{"n_layer": 22, "d_model": 256, "n_head": 4, "n_kv_head": 4, "head_dim": 64, "d_mlp": 1024, "vocab_size": 8192, "activation": "squared_relu", "norm": "layernorm", "norm_place": "pre", "norm_eps": 1e-07, "positions": "learned", "qk_norm": true, "attn_scale": 0.154, "bias": "none", "tie_embeddings": true, "parallel_block": false, "extras": ["some layers without attention", "gated attention", "attention sinks", "a smear gate", "an embedding shortcut", "capped logits"], "init": "normal", "init_std_qkv": 0.0276, "init_std_o": 0.0276, "init_std_up": 0.0276, "init_std_down": 0.0, "optimizer": "adamw", "lr": 0.00219, "beta1": 0.9, "beta2": 0.99, "weight_decay": 0.1, "lr_head": 0.0231, "warmup_steps": 434, "schedule": "wsd", "decay_fraction": 0.624, "decay_shape": "linear", "final_lr_fraction": 0.0, "batch_tokens": [131072, 262144], "seq_len": 1024, "doc_mask": true, "train_tokens": 827700000, "steps": 4235, "dataset": "wikipedia_en"}
Each number is 128 + 24 x the weight over the matrix's rms, rounded and kept within 0 to 255. Layers, rows and columns count from 0. Numbers have three digits each.

# layer 12 attention key, 256x256, rms 0.0797, rows 52-94, columns 192-255
154117129139131123123186144123143101152113114130131124155127140133168110116122145120126126141139141137158147139096145123160117122152119097121114112116116126106141093132160094145147132156138127
129126123136126093080107106148116147102124120136123157133149153098120129148124128128109146127132090156160111136140133110114114129118109106119115140153160139133128141127092153122099150082152165
127112122133134143149120113127104138138144113109147129134143118133114124130133129134127112122151159131139139104158102128131144126136112132147142134122096130134143131125130141119119121131138116
136143135158136164107130107101127159137139138108124119132114137136117127132120147139139116100160151115165123139127137116139124098102122107116110118122091109125110114145106108112129090103128111
126145118125126102120123130131132102142139117108118126137116126117142151130115099149117135133133109144106142132132143109115118135123134124149127154131145124131126143130141129133131138118139119
060181190122128082110008099183079126053142195160132142122176083054097151100170119114115130185130081153143131084114093097061163116143113133135107151224185198228094173125060161114076201134130120
116126130153114148123151110127130136105142138141135103154116136154139136111150116116133110147153143138084149134102125116152154124114139147130105136123107093104147105135147124122138125144111132
148151117130161136135098110134109146118134138117131161099137116104120144147084148147140135109157098119150146076137139098107120122141134107131127122135106148136121121133099121109106084081140117
148126120136137150130135131106131143113130149127131127137123125115140144115127141108134125114128134130132130125109150137135119136128128124115114132124123125125137124136139138108136123136115122
122143124130099097134105135123089158145122122132114132093124134126112106125135123137124134122131109156128144117139145122120132123116130104135144127146132094126127107104138136132131126137142118
133092126128095147106189142133148112130089102109119101158106142155130119143132112156102130150150177152142159155113142129156118134120102128098137089118114088097146097111157091127170107147128155
121152151138122118140143135128133120105141124114139160130081124126129125140135130154112139111117093092100145146126118159128119129096127161134133140170154130130144141147124103114098147143103128
104151161100103147122168160142150054105102125181133121142125111158079154106155142136086101165107121125151122138133093137151157103131155143087137132136153131165160147095137166131135128107143114
095127142155137118077119097129130118058100136136123149112124136138139130152121111106115079122110134128123129118156129156175128149166170139162129137144140139123127126155112126134155118154150120
104136152140121166138136102206130113139136129131149101144146072155097075146198129090099118223112192141181156135127083093091176128111105138112124101180137154132081147142151109160182094113135138
122117142117140115092123096162127113098096101186115158143075100129149157132190113186040162069104104138132128123120146128124158116138115106085131103116118117146181124081119117103120130095114161
124152157159143141076111087186131136127111137138178129115083057113130132152138103116113088185155118190147106156124113116136127200156131129148096145147174101152188164114142166133058107105128130
140114113076156126150094112120137103119109121109110158087161202172075172140056117126159133089142088077076127078160150171158125130113165137108166097108119097136191145126118134119125121127125122
165119124118117129173115143099135147153132113142143131116135149130130127093080143105122129133167141138108139141114123100104137139106125132121152110102095126105109124179128148127120113103100123
113178151159085115054124132093109133076096148104136163183085130130126149153143118143112113123124123138130118131131142143155102164137154118161100139155171154152150124121104123114084107152140169
148151103128118119147107095100093140136118112122176130136123106106119128124170131166129144132119076133113094156113127117095089134149129113163116138136150143176139143098132143163090059108139149
125152166115131100145120129130159138142119157164142156137105132136135130117131084118094100143141127154139100115091139111104134110138118122114141102138182167139127101084128099138118168132130171
126096098124122113126108124180114130135153154128136151089136126091137063117071128123136135147106125164147169151138116133118115152175159152167132177154135147113111122144151128128089113132119119
110158155119130146095120111146135118119125124123137112144153117144107117144152160154139103089149110134147145135117141104145146065124127104126105106134111143111137078133111136092169155140154139
115096158158156125161126137089187099127136151128142114114143104094147140111156114129170089110074145051091153139113121150121164100117141123095093083125136124172085125148137108138162150156137140
069153117082084125197121116165109068133172093130108112150092115093140089106185141179101099145092127174131141152144129146153142147175191157123128145133171164180145094087129107123106150132114110
121131109115104106119133142132139117140130128134129119130102136112126162114142092143114119136089135098116160112128109159135119139131147166130132151170154120159142154089096168152055163149148134
135152133111133155149140131108139136158110127147081130173159117119077166135174133177129111094141121113112090105128135123143138122102072098125115085135132160139112094107133135108110121136132178
138097124113127094088124133161099138087111127132138111094193142113115120141127110132128119140094102103107151068110132145094118174130112163159178138143147112118111132100132146160141160128178114
100121189105107144135083193155138173134113138109122138127044161144107149150122086179092121111110114137168108100125123171165111069162138103061121151151184090141176065063088111069131132097117123
164143161127148137170117128144161135163122144143135134151178134136093152116145110135125142185144125078146129073118118097135132136067082120121153103085108158081116189129121161160142163108118137
145085120102132148162156162122119135156113096126092110138155147138154126119135147139141116099096140100092138114129104112127134092103108107097123136111079149105108128146126116119153142135117118
099148152132115110065144113113106106089115141118110123123112144132133141134069118081144079109144118164130119127155107172151106132150165114135149159149161093103167138131139125110150085160166108
125116169136073120140132147136117102114150152156100097184118111107175114108170110150084131170082136193159140149169124164155135159147176159138168107166166182156123111123182064176105138109108126
115120109190104103100128116106086136112089148128148161129109122115117137167120096120139166157109121119133130135112141158139121132159131126136143111171163115166128101134150127144133143116110112
138122133148134123222161149106146091148113143183107128099155141126131132126141097155139135149109138096124129103120134108118127151085088111085150087129077132082114156138140100167154161070121086
110115129131115057088142143218084110110103113139116136098157152136114121113158129131118159155092109135139136136105115141113136127109109174146172170132177100131154172100110155117129189148124132
173119093104143155159172111115133136127121098147115127122150135142114128135152150141102144125154165107138119127133131096133163139070115118136126138076036130110109160161117154120131112130142110
151125105126143138144118087161101099126111085087132139127170123132092157152134137159144105123135128102116141129135134125151137152107148105143130110115095138165113157116120125148096106133125141
097154134136127127101120117094115148136133128123158140107135113143132137084070117125122135183127096112110100086110136095083090173179107142131124118132161123093112139124124164176095169152115150
079149129139088102105100159175103100123099125130136158124102156139135144128099117156132131114108087172128129152106140164120119114177152163097127131169189097173167147086143137107112121118131140
219156142127117155191075124073159069178143124096139143173170190193116123153109132112159113137164128120126158110130135047082112153099124103080152076103100161117105200168148151175142087100124188
074207164083132120147160177160151146140118109218128105089189115100113143100128148117098117122143116112143105115094098109131118104090086126154119146178159130097112123113054111124115153151146113
# layer 12 attention query, 256x256, rms 0.0858, rows 53-95, columns 192-255
123092088119115103134131116122112100135119114125127144121141143124131110106134132131129155137096151145101122134113132136127128156130140151131158133124157123154116125105145142153128146153128139
146095101120138127130121120113115148122134108122121119114153121125125138131125138091136114129118109117103141128136137138131128140121140139128144137097120118131117129125148149134150116114111132
149082083103146110151131126115121129150147106116134131092155151104134101128108134120144155111107110151117123132132143128117119172131143141146145137084124113130125143122141150145104130124131118
100132149142108102104128142144118083102137121143133134156127109126139143120158107130120144140085129124115134128131115145140122124141134159131137132183192132161130114104133110152134158158111129
155123115121146153151130115112135136147131120116124132115128135143127119129099141121133143102143141131129133124141135117139129127117132107140133130091091110094114127150142122121131113121129112
142150121134139172119114136113152153157129138142106101143130133128119144134128142124151108116140139120158130126122119103150115111111118098119106134107087131099103094170102116097138092107111134
149076091122124092161132132143119094154145097122121128113128146114114114112126126115127146136101129135108125129093117136117131171141134148138162120101151108143131148106147157154138141149121140
111132119133109110113134125130113113104128132132126137122151133087125116121151124136126117146104105143130133143112147140105127150158122149134128141156170145168127148119106143123109136127129133
135101075120127107154115110125117148164137116118135119109137142122124118122107142120117137114127131149118136151114129145120124141142124131140142136087112110113125117122140136132137114102115128
107136119128114109122129133133132099120112125142121138152128126123137121115150129156110147156117147149129113139127133127121120115132122131151110162158150136158132129123110129125117151146107130
139129109097124083154160128180106109130119105146122145115118132129137110104132101169096167130139068168122113124114134130089129149141115149177123135141164153149154118114122125134103167119105131
164135199148178141094109127089131112125116148075138123179110108187132182144134080105160118135112195046099094136109140168145143110111103099097155045110141136146130119107113131131130099156129102
105157153120176109108109119115155167134155123105207109095097108145132114139141093121104140108130151157182177164093113120132151089147156144151125092157159116099120117160131116119153074092122099
121113126166111153030153154121149134072103143135156105143161105143121099127130115117169146172126162148152109133129149132144137140130142174085084109088100107133120083126145059127134154189179173
132125132155130176085122105139116171116139123060088109151134137129138137135090102124097147144139102165119158126112122072112102146115118171146117141120159129145118109129120139090130122142125128
135109136128177093077142094152096123101145143127139136210086111133136136111092120128108145121155114111149163140128120123106122091135138083125152151176165133116132133124132100119115119120116141
073102100081141109161108136117134117158111128135123130100123150141121137129133154102142097137125147153119117121100141149128081151130109097155185143087121077080109133117126203133143111085131116
141109102140135103128102149100155100149112148127105100140123125109119144098089105094116105112132129105067136138093135145145123115127124170180148134123142118152113123112146164125151090102126105
152184151122136174154112137134161155139099142132132130125184124152171143146141087158121129159135121115145104102163090119160129082154082126106075107145138165104129101136096118117152132145066104
152123127125111065152118123173132115145138153113126177160123066118121143147109102152093163149138133124075112120126134164111129146102068117126168141148158126141202130090106146117102147099128148
136080137123126149098110138130192099129098091131133071106161088126120121120118070136133140156137124121118148137140100150128141096139113129143138122142126120123130095101108155114121119165111144
093127101118118086175156098164074126168164086180161150115102152105130046117138125144128149145166061223107132151114149134121120112136144176201169168138163135093147122126149122117132160134146184
152138156168128114066150086097201148096106101081153121092128138157103159085155167121087106091133103098131147145131138149115096102081185153107107098119092148125132118168105110079106071153148107
112097106147101108132124198140125122131146136168107122139132121102102116119131129124134125169141156155156119160114108113131142093119153124152102114170147119104138114119123113113146122115178126
164197184125095106190137129163122106166122132147081151163137111135147082158115163171129144099107101146071133184088155164134119160124147144140138143152192130152117089093132128134099157123123093
073127105110120123201104191164109092136134136187103097111113116101115125137152159136155135146126107195140084110131085128139169119152111080157109160156152121133158131092116142196140182169100100
138164114143084133132124215151186082117100096139102108113136124131132121152113152172155146116164127096127111096139131107136140138122109077083070131124121146151103129130087128095137141171137104
043089139124130111151117182143117098129193138180125103106101130128115156077172156150128153147083071166179069130106143124109163114155151123128095167128164126133128145127118082165161153101136110
090112134101125137034128155094106111099135145122082125132153126160141119140160233141169125134115132129144135101156133079122125175131144112120080163129108088125082134134109128143094142114098110
105140081136148135091109095141144098138121103141151139126122094090118151100105135119171110184169115124170100123137089040121137079127091129134161169152128114104108114157104157095150140095104154
117127149131178121120117144122127128123108138135110082085127090162143142161139142112143136105144146122147130137150134101122174167145123145121118139143115085157125140124126117127148137083134064
130196179126150120171132132131125108101131111103135112141081121143158143142196111159140122086140104105147122115145177151119147122170128098128134111148163113104151123164122086103151130110130098
108176183118112126102102126182083131125139120132107149170156136151169082186130098170146126134115128156118129156127135132175167117120143163124140130142140129141129089089132102116177153135131135
093071111169145129043148168162104117078148153119157124160122171134129161116161110085105135139067139078131137074176111097149135102101149121116141091127134119209091155144134111138092156174149188
111089087108205181134134127174078137150160122156132150148148161121151132118110148099186147152133150154141148099148168056140126120127141058123149158156143093136097122134097166135114153115104226
089121122101112167078117087135087087099136104157171121104110164130104152095180174163126128102103080121172146115103117105101118128162157173115117188144151126142124102133131146177127196184151133
159125119134141159181109106112151161146130121103132135108136123122115147121120123085108106101149157129112101149102094141108107131145091101159131134117119137146164160107128181146112122097146085
131098108142117137119136127141227121141115088170151132089094122119124134120137119118078109144133138160157110168129091130127118123113105161161111133137134106123188149124103167106121142082156148
116116134142113163184138137127094110182135153154141105154175114124130178099125153076153120133092105125123092078120123166110142115121095194070114134089103176171145133165080097138146128138122134
115186136119141149187145143150130066128109105135071146154089176132154085157160141137138183145168080158099140137106159113145087131120114133156140156134156130140158120148118111144159171149141151
144155112124129135172092113145172134178134107141137135107159132110084139121132128115162103138155107122095121123156123126151129101126098135123153131104099120130132146143132143104140159111116194
114167146079148153143132206128142124128112125152115119135135127145130137124145205171165118128173071113150104105101161106106121122163126085117073155124112113129183112117097118123120120130116122
127151151144090138078118097114100132111121130128158141162092078125149134114159090155081101134106150132136135143109132134113131112174121207139139087133181137129114106097136140132122106126133131
# layer 12 attention value, 256x256, rms 0.0743, rows 0-63, columns 192-255
114123120166129139137123159119133094111088130073111121136120160132062120135145125101147090127041192072089148119158119175173102127141170151051135072122127095146129122123144143160161135135132119
114112150134108109121127105148127126110127122120131124142127134138106128122159110130110125147108154126108127147123118150152146131148141149111144111161132119144143138128131119146160145118099146
132161155128148165113125126120164183120134144131135130135126118121162132149112145138113121106183137105148115129134138115129109079114098098151106148137096142086131125134102100080130109089141120
103099148176122148128120148108159088129134119059137096176102118140113130123168127105149105121063181088123120137135121203149135100147166154070123095109150121131147127113152106120183133174119155
124130079114131114157126111112118133127085139150114135112129121121088113109091114134126154134142123141127123121147092098121129163101132118170135096106112135139116125129119176158120120106147113
151117097123157162154116126102126134166104116100141124121118143131172132138119152129127133094161141121133116101141141129119139131113095121108130128092093118103122126134151118131135110106116114
114152122133135140108141177093126147112113122146111136120123159123130155135112141132130111105119118110130123139141133129150064081118124103123102137120095114120109121127114125134127129092166115
110103109131138099104130143139121101127120117113105130115133131126123137115139132109128127152119130123141126104121161157112109127153152140109123138105128123148132133098135137140158120105176124
102112130153119144139124163109143106123139123108155115148113136140118138089166147121157120143085131120110155153126150198149108164135102162085128111135126118120164122123161105129143149165112156
127159144133140139109126117095135179123135138144112125110143120126133131137078140145139108094188147118137119139168110101123126088124119069152086141151096151105112121144097106135125100116155141
140105078092128135151123114105117144127122116158111141108138125111096103132093132126141131142157124152132133131130149113106120134119114100133130124117092133103113141124129162135119140084151114
138142090100145114128124114162115178134145117153133128113134103112175119131105150124140128130164112152150069124123122111110107110179123101166097156096103147120103131147107133114122103098102131
144115118130148121095129069177088135125105114143138127126130129128145139117135126108117143156155155128115162135112078127150157103110111144115113133128116131142147125135128126126133133145108176
132110121104134095144130123132127143110136110149146121118143126120126149136116128127110127099157099138134078145130116167127117130133105146161120152120120138123113135143102103117094110146122102
133138134145124158120123139151172122144111133078114119151137176134161138115173134121137128132140141074135137122125163113115139104153153128092124119100124131134137121166128097120127108144109119
122132143166122155110124096174139147127120138090139096139115143137126103084163110114121128139112149119140151147139115101131157125106142104148123096126122115139156113146132151099138151176102129
120141147142115113128117118153144133112100154129114106122139118119093112140128125134119127141119150125133144133128100092132136099130137121124133103156142145143128124112114140148137119141143139
130084120115119139104128082179145116122169135129154125121134109119135119120144141121132137143130143147122127141106101119120158130136127164119112153116152117135138140107147130118127120175092141
122172148160125125107134150134121142126144138115118117143121105139150126119145142149127121115141130103151127104139124145152114091136130137114108132146147131121128113149112104133158097104117116
143162142159142173110132131126120131117115126135119126122122128128123156142136139137135121122135162114157152110133124135127124108115124120121101136144091150126117110164112104088153088117122120
100085122126110128124123119150142113148160134125148123146124086125135131108154136140161115154107127146129102166114110144111144109161128144128127126139137131106139144111142117134132141171115171
114132157163125139117131159122135109141133139114124120151114112143135131137168102128155096121119141111144129122115160181156134118132112153095130132156138133133157124128108081136137142142098123
146157153153146156096134109113159150123127146140149129154118132124169123158143165140143141089161117115134126145070126145139139098115100129142105118144090133061140133168128118077125105136110127
133159073053111092143131101103109135112114126184130147086163163109169129132107118143125158126125075118131092103111131116093064154141091122173132173119149149143101131079100148146115134072123154
130163147126139149121137132096144171102119132147126110135120144134143127159103156154128139084163131096141106129156130143136055083118078107142118146104120132098124108133112099118119100117154102
111127140158118088093119128163109108109127133136144127142148117128144117132167101119136126163120119122142142118125135121119153135155125149132127136166178143177133133080118119159114155200109165
133151157115140143117109131151142156117139142128155136135119137136131131131133123127118138123153140143145115128128133107112168115125119077155111123117093129144103115153109122098118106131113114
125104110121124099128125124136119128123129125114142119118139131129141145131114135114125133109107125110122102156125130149142106142142136134117145145101129113125131134114147076129133123152113132
137093101132135106151124111139118117159136114103163124141118106117174109109173141115138142158116120129112147118088136123112141151162129170130139137103132126125147128118152120135117136125080131
098109133118114089142121153142127102139121136149100117133134126130059139129096094126111117158104130138124104133170117126128067133148149145112155121148184137167111139102127153173149153138168127
130177123102148143098134158119143143128133142134101159141114108130121110119114143130134149121158126135155125110137133071149129083115116074158121110109079117113116097157132128111131100103152101
127113098086111083153125149103119104146129136124103118106141160128099128127084139144123116127125115160099148128162102143138097171111125140122137135116150114140111126089143140184125140144159136
121158137115106107111122156118122098113116133122111121141125140142120133120149115138120116135083127086133123115129132134146099133127136145105133102119158129156125120115133127121134137136132125
092114137132128123091117129156131107115126126110129117151129113125112136141131113116126099170099151117133120124157111139137138114154146137103120127133177112169119130077131123148149129130144140
131130129145127108123127107138121094122130112126157150149123112127198134101162137134123145121109106091102089118080130151123104159151084137140138151097125111126123144134146134135142146142108131
126121122095090128147135133108129111133141118165131147107125130135088111104107115131136126131127081161147099097145088098102104175141090112175167113128131141116105136060139167143123149133156112
140097089110121093131115108165108095122143130132123090108130148127100111108146095102141144166084129172087121136139139124114155146143159142122153117096172118169144138088133152158122142168113134
115144143129124152084137140128135131115121153144118134127110104146127106133147112130128134146128130121164136115116124102135141104116106127133140120158146143126129119143109150111124133134149129
137085091114136097134141139127121096119114107147121140112132180112123141135118127126130133107099122124088136130111158175130099167128156166118142135107141132136119132100124123148112129132106125
138122111105116120140132133097127126094128111148109115111133134132084132154113140147136122117123128146126110140145110098124073113077133122120153120098137119128126134078121149144123124135196127
118123146091114092089146123128119123137129131126127141139133135126153101141111163157117143151145096159115133123092168117126129127127095098146137159121121109112121119122140113143093145122153119
109111099109109084095128147117110077110119119141115132115137182119127125100100136138106127119097116134103145119138123169120136144145134164121136144143159115131130134089146108146136141142119145
110156119113126124125124161068131120122140136138124124143119160134127128181096122156100109117126133115141120136165104165155089106118083131108131137138150115136129119090136088143141142113144112
125121157177137139096122160102150136123126125079128082164116151144153150175141133124117100089098163065137144152156111188168093101115119136060117127151149114110146135085141094144136108133103156
124119116142116106135122140104130112128140103134119115130150164130126144139135123138114117129100109123126117130161129171118091157132126134110147122124158124154122136076118099159154126150133129
105158146139124125140126157094120126158118131139131095130121126131105123143091119148116101140136131095164115114166129119156104125137115126104133108159144124124118138110132119152158143093157129
154109080121154146162133130121136135147150104128142124117125136126140117118136113127118143112128123111108118131114148124106129139115128128130137119084092123102135121135142136131109120130117102
114146126105114151152118154128099138137146146187108138117126084135114123109108094117144121140133131136162100128153114113111140112145133103136128131151118158125106108152104122130112124110141108
154124105129125149136135097150134141150120122136158140111131103120151105123112124135126132124145113164128129124082077103098179142143082127166124145127114135126132140143121137124111135143110139
133133136109126123144125124140147131130111131081138114129129147128127119116147114118117126170125119115152129132135118112127140125120139128129151129105127130155118118123138127113130126159133096
124131155154134139110118126176116114120120153138115121139136091125104113132145130108115131156129142139159124130153112098130167086107140094123122095148125150169117128151124156116145138155152120
128135153144107123083142130135131115104150123094126118143123148146119125154133138127140099129127138139164180145147132135153123133103155144101128111155164113149146131109138129141141145162145143
117123110077110130151120092116115108122095137148112123124134111131068110121078122130124140172151128147114079122135124095118138168125141139172141139123130118133102126146124173169113115100161118
117099115147121133112128118151147103139119122097126117141114117129139104105180118118149144176125142112131153128103144111125155127109125144106134101126158120126142113143141141152143136148111171
122166127124132125108130132110127149109134130144137133105126147117131145146082165152123117106162115121146089145137099121139127092116106091161115168125116138129125120120103130110113097115153096
125132129110137088089136142122165122122103124125109115117141139124108129160108141157111124134128134090150126125160115198142075091140115127091126136149127128128152130047125117143147106089161128
124162141127134145096126151137116134125156150131126136139117119141147120103133136110134135157150112158142157102146121075131157108137115088144121134122125128137112117136122165133119134129137104
107127136135114109112119126153098097120132147135115112132147106133105129150140105141143127161107120141105124160138121140111140130136140165131137123172181148147128138091133123150118149185127126
157139115120116114155132087141112127131133109138127143126142114137104125106110131131123135137138115122100135124149140107104142137098135123131152113128127116113115144141139171158079134147142113
146141133108136126159135139143133143117104121132133141122127155129125147155164127108106151125132128107096121112122129149119114140112140150112139100098121130143117129149121146110119116118097131
114144146134124109111131138142130112114115129125128105146125116135111135116147099120111129147098123135128146118138118138138147110144135156118135105143160134125121131121126131147139144147108134
112105129122125113118131124113155127118101141154108123129123127130059125190098131155137120154110155125120118155142143149139070143094093118119137102133126126101129132068122140150135132154135158
143128145139118116117134089131110154120165117148151201113134125131193148124151144140132166110131078151074108131061154131116139138130069145171106145128112135111138141142139142105096175124078149
139139126090126123140127127127137171124147153169117133113144112129098094130095130117104152119161106166122104111128125079100158117105104105183136140111116146111114124138132140117107093119139115
# layer 12 attention output (transposed), 256x256, rms 0.0824, rows 0-63, columns 192-255
133086160128115130103122152115142102137161145126106081137136126111138130122150108079146118145099141144139134138129134128129145142138164151081137116138169111140121125101169109135151128173130121
111122122152114103115125143132124093140123148134129110136142115122141129125153115122143124136107108143133124116116137114125122138136141156120152139154199142163128130085122117149124149143132141
116184158155134156112121127128125162106107138138134146135105114156124147140126154149114104125164139111169131125139117110145130094117101088127089132147093139087135113176113120104134109117129126
107094157145142128120129157128129108141127159118114096119116159150123116127134092072156110148078166116120157131146122145155130135135162142074172094131158098142121125113155146157162115167135115
167104106096120127123147119126141150122151115121122144116140124114135130136115150113132146103158128148114126131125152121117134144132121134138119151096091120122122149147122110106113134116148117
164126125114159147135137116120143147131133121114123129107123137140110122122101140113138137107139144119123129138142129124136127127113141114132114130079074119100123123145129137107129095126124122
152166165139119163115123109136145158122135135131123094145128103125125137139134126128125110133151137119167140118141130109128156119116104101126084132148117140097142116167115111095117103113117134
150105102093136108151131129111116125141145137113131117098122135122131110103113123124145129122103132159105123140129111125126142160136138119121154138113139109118122145113147135133118133149115138
130077131128131118116127130127140089142100127124124100150144143153111140150126113067121115135111178105120130113139116106142145121117174145084166091101150118134120134126141151143168086145143111
131184160126138166125145137147135154110118137137137132144110108161142141139140149148123117116153118117174130127118138115131132102107100090132089129119084127106143117180112120095120121118124129
173128123129126162124149110121140168140114124121136135114124121126150135133110143128125126093156125106136127126143123123131134141101126120153098141086078126098130134169116115109116107119135117
125178138125146153131120121105117148113128127123141151109120134150135103123114124161111137102164103137136145128116124119109141106096109095141120125119096141100130097150131126109095136111124140
108144138121113118142117133086144142131152138114117135116128108144126109124142155128117132108126123148123099119150146111130138125162152127133136104116128099140093116118140104135144155109148099
142121108120132139150127125140124140142116110138127152118135145154141131138109135161140148114141126117121146119119132110116117147121124112148145120104101122103127144131138143137130123105116129
131143149131143130104111139119113148136135128149147148116106103126125114133111127125118135124095133162123129146115127114144145130133139130109129100154136109133122091116138139116130142107133134
106129153121121125109149127082132122119153137136125152139123114139134142145120149100143116134119156124115117137152131168158131111132149145100131095137140119158091116138127099138144123114165118
102143151141102126116125136123122102120153123144127131160138120138150149141171122128138119130117128124124131141111143126137133121148123133122122132163172127158130121124132111141125173139126128
135115107126138106150129135102101118154117119108126132109116142145126119115128118129139149117119124137101117124131130148115123137139143122118177106092140115133122125115144134155145143118132121
076154174134111117111113135139124124107132140132131125141115118142115123126150111134126113151123143147135119134122121113126136105138115103126114132161146142134146136123120120115137138155132145
103166164137117141092130129123151153122140150133135129161123110152147126123145114137098126139132130125133136143129133106147148097141120122128106120171145121120131085135127125120120144139133134
119126138172155120155132130121110096149095140095127109134126157151123123148126093082128140117127152085137148097134118144139112129120153132081159119113152137132152137122116163172146115128116121
098133149152114138114118142133135114126111140132128116156122138136121123123142129120125121157076135103136144134140101136134129115119149139107143115152172135152136137116141128143156126159135135
138149158142139151116130137131129148131100135115132123143121119155119141148120128135113126136162143110156124115156133090147128098113121086107116121135100145134117089134095115119131106117131112
177162085123123107147119126152101143134142108154141150095139096112125128116107132184119155125167050191133132132097124095086143162120101124198103186127114148114134142138122136114062127101113126
152160164134146158112120144129130143127123139107102132132113116151122145139126125112140125125164138125161134129123128093136153108118134081127091116141088132093134116160116115101131107112127119
103118130121106110149129119136117099113139113142137142132132142118126119109139122142120135154090121148100124146121124150110106130145130168140161120130169128165122141122140145155119165119119130
109179147139123156079117102125137145105146128164120148143115107119145138138132150145113126119138114123127137129134123114145127089137109131132101116168132153122122083162121125101132145114140128
158101092120165133151127142101133130143131110120123125102125145146116121124113117118141131110123131147114132120120136120106136153126136142124150114097110111100120136123155162126127121107128111
136102094108137092144118127127118136138110104117122145082143162122108109114102123136110153106121121143118113120130128140124128142116129135133161125091136123143106134112134136139134128124130137
128107108134098107125132121134108095121135125132123116134136132094134147138156106121145114125106114132111138123099128142114139152144131143137128139152171127147153157099120113153118149142117138
128158179160133154099114125140131151115126167109109107133109111132133135160129119118135111121153138132148124124138117115138130081133118090112084143166110155104133104147090115104129119133129120
156074099112127132153136122122131126129136093132125136121140124119124135122123133106141132101120138126098114131108142129102128161131130131131148127080100117116128161125145136125116114107126107
113116124143109102121112137153128094130143135127127106133124119113123127140136106116144140157106118152121144125105130141118132137143126144137132135178167133158136119099127129143118140149115134
110146137142102097128119135130110090126146137126116113133133130105124116113158102137153132138087115138127142133107121150123126139141136139110151117170180138142139145112139124149131160162122146
138139110104139090136130134136111120150127125118116127104144143140092113125108107146111167142123108147135139113124133110113129115132152139129135121128141142131123107094118143120106124116109150
165107081101137111147141118140107120122126125121141138113134130093137131129097122106142153101165111142100128147131143141102122143121141143148115167095118137128143134161121134117092111113136139
135104110114126111152134122111123103145154116117136133115128128130143116120126111116152131120108131133103123138117124153111123155149142147146146128115151115148116137110160126139125158134142112
105154158155110105118108128149120109112130148139134130169135117110140136133152120129118122147139122142128119131143110135133128084144127122141110142175153155136140125133102116127124142132127130
156097082109134117159121123127125145152139116107122103105143129119122130105110127126127158133121129153123120135119126125111127156120130144153153128086110105128123138105142137137134112100121113
137122124130143149134118129150122098138117173111109097142112131120119155140118099111156137130130121113149141110128145155131157160144115113123104135134118125093130135146113121144124121120105126
151166137171142134149106118142119144113127149113110128132115112125101147139133106135129144148144120111157115126126124100125124096142106113147084141171134150126147121133077130093136112109118125
161085098119133112171134123130132117157149114093127118113126117128118127117126120115142147136122142146118108131103124118109110166131138143135144134084125120138143166116137164149123121118132113
136117147162097150137110144148133119105103122137094107129152124116104166120149120109159121154113138100127145106102141128124122164117131126140096125143119139098144146141108149122126098140134110
107135162140127158129121171126142093123119124135111093134111149157099139115130116115148110170099159081127150111118135130142141140115142116071153072107127089119116135136146126128164107155125099
112110112115126117159136120134117090135133124135135122112134128123120124098118109126144123131098126136106141127105111144116132165133139160131152133117168108122131164120160154146110142143109137
110136136139099148116141132128147104105133131135126136139136121118124137132162133110147117135108136123123146131125123130121119117122136141132110151152158141160135142124118129125109132163114146
168108111109153149140130121124143149149110129104115133101126140132123119129089152102133138097154139119128128121144126126131127124112132115122122130082073109098109129145132125115119097109132120
125163151141117147114125107143133149094114125122140135132126136113146124159139146139129125125139113118130137128126130116132118112116113120159095148151137142129156120156110121109113133148127143
138126106102132120145145119125126134131126113117134157119124129136136114125123146134110161108147117109116117125151162124129102113121143127144135131102088137122118121137131134120117131119133123
093125113123128117112132130121117107112148116143129140125110132110124114124124114112136131112102146150101131140111125159146130156167145150108126110143161112143126122117143131150130148109127147
098155145132110129111134125116140114115144136142125132152107127134152126144152122128134122122100131107112133139122128127137125117159129132124119120161152139144126116123110103121122160149135133
087115128147127125137120144123121074125120149142136107150126128127118153103155105110124125159073152102094113128119111168140140134141130149105140114142153128136141131110143115155140139144119115
204086116134125112117129137139120127140152131102107158134151130108143129159136119122154163072145093166136141129093142092098123131128121106148122161115134154139137115103114110095124151143122132
104153161140129109113115117124121105128143149120129136138127126121127118130126124121116126145082141124112128133127119148145133125161150132117128111151156147163118126099128126144127150139134122
148166146125119156125120131138125160123125139140124129148115104141133133140134117137130129119168117143157137119116138101117125123128112113129096125151098143095146113162117120101120124098119129
123134132139120122148116149137100131132123140115118108125126119139134142124145115122154098151143132132130131123110134082123132158124104072115117145109127110110131184145115129134147125143123109
091170157137122121118124098129126131086134129150143135132114122119130132138141118140112113132133137137142110146118120150131123098143128131150103120169152154137131110148108110103131148135134142
120119129141109104131121138137119089122123116152133132147126144108133124128154100133129124138104119128113143126111135139118121142145134156131147125150173132171131130109139125155122159140129136
132095084109166121142126132129125117138114134121131125092129154113122127133113147131134154107156119157139116116136115144122124144118136134137120152089094128125119146120122126121131112120120132
130113099122149101129106123131126127140136119150141136113163135122124125102093128163116130140132124174131127134128136134122148148134117121150139135114105116118120130095148124141112132112144111
096133149142097115120119137141119095119128141153123130143136122108129121129146113131146119147108114138124128138123122133114130128146138153126126130175184141159140120103131121135135151150142152
150133151168122167143126149130137121159135133088118099159120139134140154108150100064173111142127123081146138131141123124145139098137155104098148132125121102138137133163130113113144122122143085
129160097110122108139132121136115133131103112155129117126144114108115131119108134163080144138171082120170123119148125109110105137115111109166133143135116153119143109118086115118113093081139128
142144118125155150125144112121122150124140117119131162114115125137155141135118155156148119088183130138136116130145127117130119115128114084154091148117068143100122127162106129103120124107136102